Weights of a small GPT-style language model, trained from scratch on English Wikipedia: MLP 256 GELU, LayerNorm before each block.
Each number is 128 + 32 x the weight over its row's rms, rounded and kept within 0 to 255. Layers, rows and columns count from 0. Numbers have three digits each. The size before them is the row's rms in percent of the matrix's.

# layer 3 MLP down (transposed), 256x64, rms 0.0814, rows 158-179, columns 0-63
112:117121153125116139091099088131147176105116105061147099137125142106110171162099136090105180213120193089121107065120151172139157125082177191113086096126126118122126120130118097059129149160109159
099:142093126107162073134188105108133158110105156156088170131068089136152087110121122132165127078179162094133187176144163081143149184114108067114123128170151112146113079093062136131111096100106140
082:130164117181085074112163158084107125121138101128066132095127103085179130143145123105158102126183140172106143089095144101075136200072132097146079084146189145083109133146118138163134147154083153
076:141128120090166093102173101117109082129062133113129119125130124107102123123064087087143142097167160159106080156110126122083084149124094097014143142140194118102106138125123127159180114153176145
105:106102101186136130078077098202166126182161127118127126123106204078125136171144109110133134114135089141156142145176187110161113090145118123154189150103085162095117124133087124073138132164143181
100:130150027045098145165141115136095099128141123111107119144126137091168145181201137106122160117117046137100117098118195110120105132119124089153138085087168111138098153148132165167144139131161121
096:134081155105142102122154131102156073167074151096113105113150131182123087141152127096098118147123109121137112042094089167110148097061109106073061086151167182139108146097180147108135141160122103
092:159147154180095123110171117112101157145075098124084174161116087109132066175153130156113115108126102156105096142111115199203100168112140135151076122140097189110160101131131118156161153186094089
103:138153145096182137123163123139076157120107123113213146150114086148054137097152109152136166121173100126190092112110104128105106085218147117107112079113114101132197131111094107097145144118156098
108:154103100154113120130115167074142117094083140166061134130084101148152142170092111216152113175124096090142150159148178135193178097112084121075150092119143101124116128092114110102070128136161151
101:101128134129103166110091122113105163158148131090088089147119131113088116182120095093087137143167162121085159144069134057147162148142108147162133168144162078139163145146059125102091119066065076
093:133094135116160069181146092124133117151128099139082131176098188086148132127168152105108203094076149136181149123108143090112113117182084103150123109113101159164075132176097151048120123132107108
094:176118107125097024142101114157143141119124113135112196143107153106171165165131162106134145061149152139201117105174141164132093139140170148133166147127123108114173133198152174158127094167150124
099:137173112182205108159108103166142178184082118083142126099113155150140040158162135125118146180068148124160118136129135149104112159097091074134127077107139146172096139139148123163098080116126150
095:194174166062144102136164127094114173161083141109156138127146117162150104159080083157161085167115116171159094132070182163120159149121116120176123140122126134107187141126145124084091164151146190
114:135215182132093108091073111156110163157114135127120135066208196110106109093102149141098146126109085104144130162110133119154114167123075092148072125123109099112139083145063152151148121151126149
088:158129129113158138109152162136150159107145087122162080170141129120064125103068171112119110136129066132133128148199064130139170098147061111085134153156202068139109114132133197112094137134141120
088:095142192134144150117113144111182132173107131108190157088165145139127156072154159115129097173148103155147199117126121069087190151098122110138125121107104162151126106094103063103164145060105095
098:196180099097121116079172127168128135170115149139154136176148058103126086114090109131130122129122144204083070140160110118159098104106113109114187134157159156110145071078150112111160125140168171
099:106137111143122148106095119100122136136123156115111091098139134152041107131063139072107114155098077133119103131120133089182080090132124135129129118129108104070109085138029074102189160097092103
120:161090066193128102177137112152137109185138115169208129149156151119141087156162194168151170131118127083097128167092115192148120155113153127127078137132167116156124129092084135132104164181122125
088:153149174161085096108145150116049090145153147154137160083126098116190205118127186116116084104135055116110114127046100115123086156114132154151112140144154162146137146109142151187143132118159116
# layer 3 MLP up, 256x64, rms 0.0849, rows 159-179, columns 0-63
097:047087140145130146093127100083078152136129084133174131122188116147118124182096174123127118180076079193137143145136128110140097063141115109125135110095125092130187127199145147157125150162160146
087:140151050089141083144149111125081101133173127150184136143058120167162130155152148116099144109146083135065113149097155124153121154169059127154091132153131082121143101177113179093123111131187170
075:113096155171151180139093128137127192116074099127131105093109118203127120104105110145120148114117132150107121144150124131172186161110154142158166154090103064111150112220101097115101102138061075
119:135143161095103161158166136043139153087095111164136073134126117107154084127125158110150088149148164124137117168072153147165141133104124110125116068172154097096191118147183178195124111170103164
115:140065179127177159095128138128143161145075131100135083120092129188106114127103157156203130143192147103157100171141117122123097133116106192134144145086072095114132068097148123127078073130094114
094:121161118129133134181146123093118114110121138147131147125087189096208151182071132160142129107106159102125110125164159176152085054149099130159157163060108116119159096075105150140054108116126105
102:114118075140168098101130182147147141117116184193087146116135147097131116137085149139145110171130150166053162088130147115123097125187106114141132148121129138147158085160171057166129044109120081
097:139145168160028136136135106105105137084118148161188101142121111134154142095129138135140174126148183147130046141107136177180128057169094139104147128166158108118096083170132106115162164085138118
101:093154121100188155112152083138112121119134092098203055127118150124129126119160135089147128099171146168131040122141102096154102145136113149229139153095118118137086131155170145138079158118095141
109:152112103131155139140110064151150140152079131138151149122114130121171139105105110173202077124166092117075094106160136159124072079144149067173144084158158168133071080093145123127091186151146137
090:158156157187140162157137140091109116079098044117174123156135084083151129083127166147148112170094161179103157086071093090126119134166096116155166137122145146119136079090191118155126133097087134
100:101111150130181131137173164051125082168132108169193186154104116132125171138150105129061134145089082120072131141120129159137109134180108135087136117118137114116128126084159147193147182159170169
094:154108183112068135132134146107084092137176072174138087124105136126071145120137094115125153094118115154165133125122178086149230133121059080107168113165109081128109144163117139152157111154158120
104:084093134137084130105149171166136048117156139104078155057062122141157102094166156117132118070126127118118128118135097062173099114168119096103149154139118099137146172137159146125115113066148064
115:148100136111130130157115147180169050184134125136147159126061162130129166075158109156157083127106102155065101101143114080141104134152099116137192115120076114163131151149197081115114154117090093
086:121095146134132152129099076133110099140133098169156098113148162134142163100181113119139133080135196136129138109109165100069073128099175126137120112118066193139172149211164087161123147138162191
097:188142073119102079119163116130071162110158148127108105157146115164114094157095134094103164125108125101132099097078170130071103147146052080121105109172185108150114132124118203150116130164143183
098:092108177105124116168128156109148080080162121148095062156149085147087120134147118097121125141071150056124100145165114136139139089099129114156134136160086122141150140164123103112198222164121180
103:092171131148151071109125104112141104160174140159160134121122098151119084079134199177084138112120156093170060134113065067099145110126109152099133109155116148168169129083089136175106109114128188
112:133100198088204110089135199142149127153142178127062091078076143126104117132103096108127171159131135110137151141135129100078114059176140166120145120087077152114095106165164144137134147119157145
090:123166084152185189153166145148163103146095152109130126128121143074134207181128153120157113096107104045081132099069114067108131124154176143157162119100114105144089087109148125088104121117145122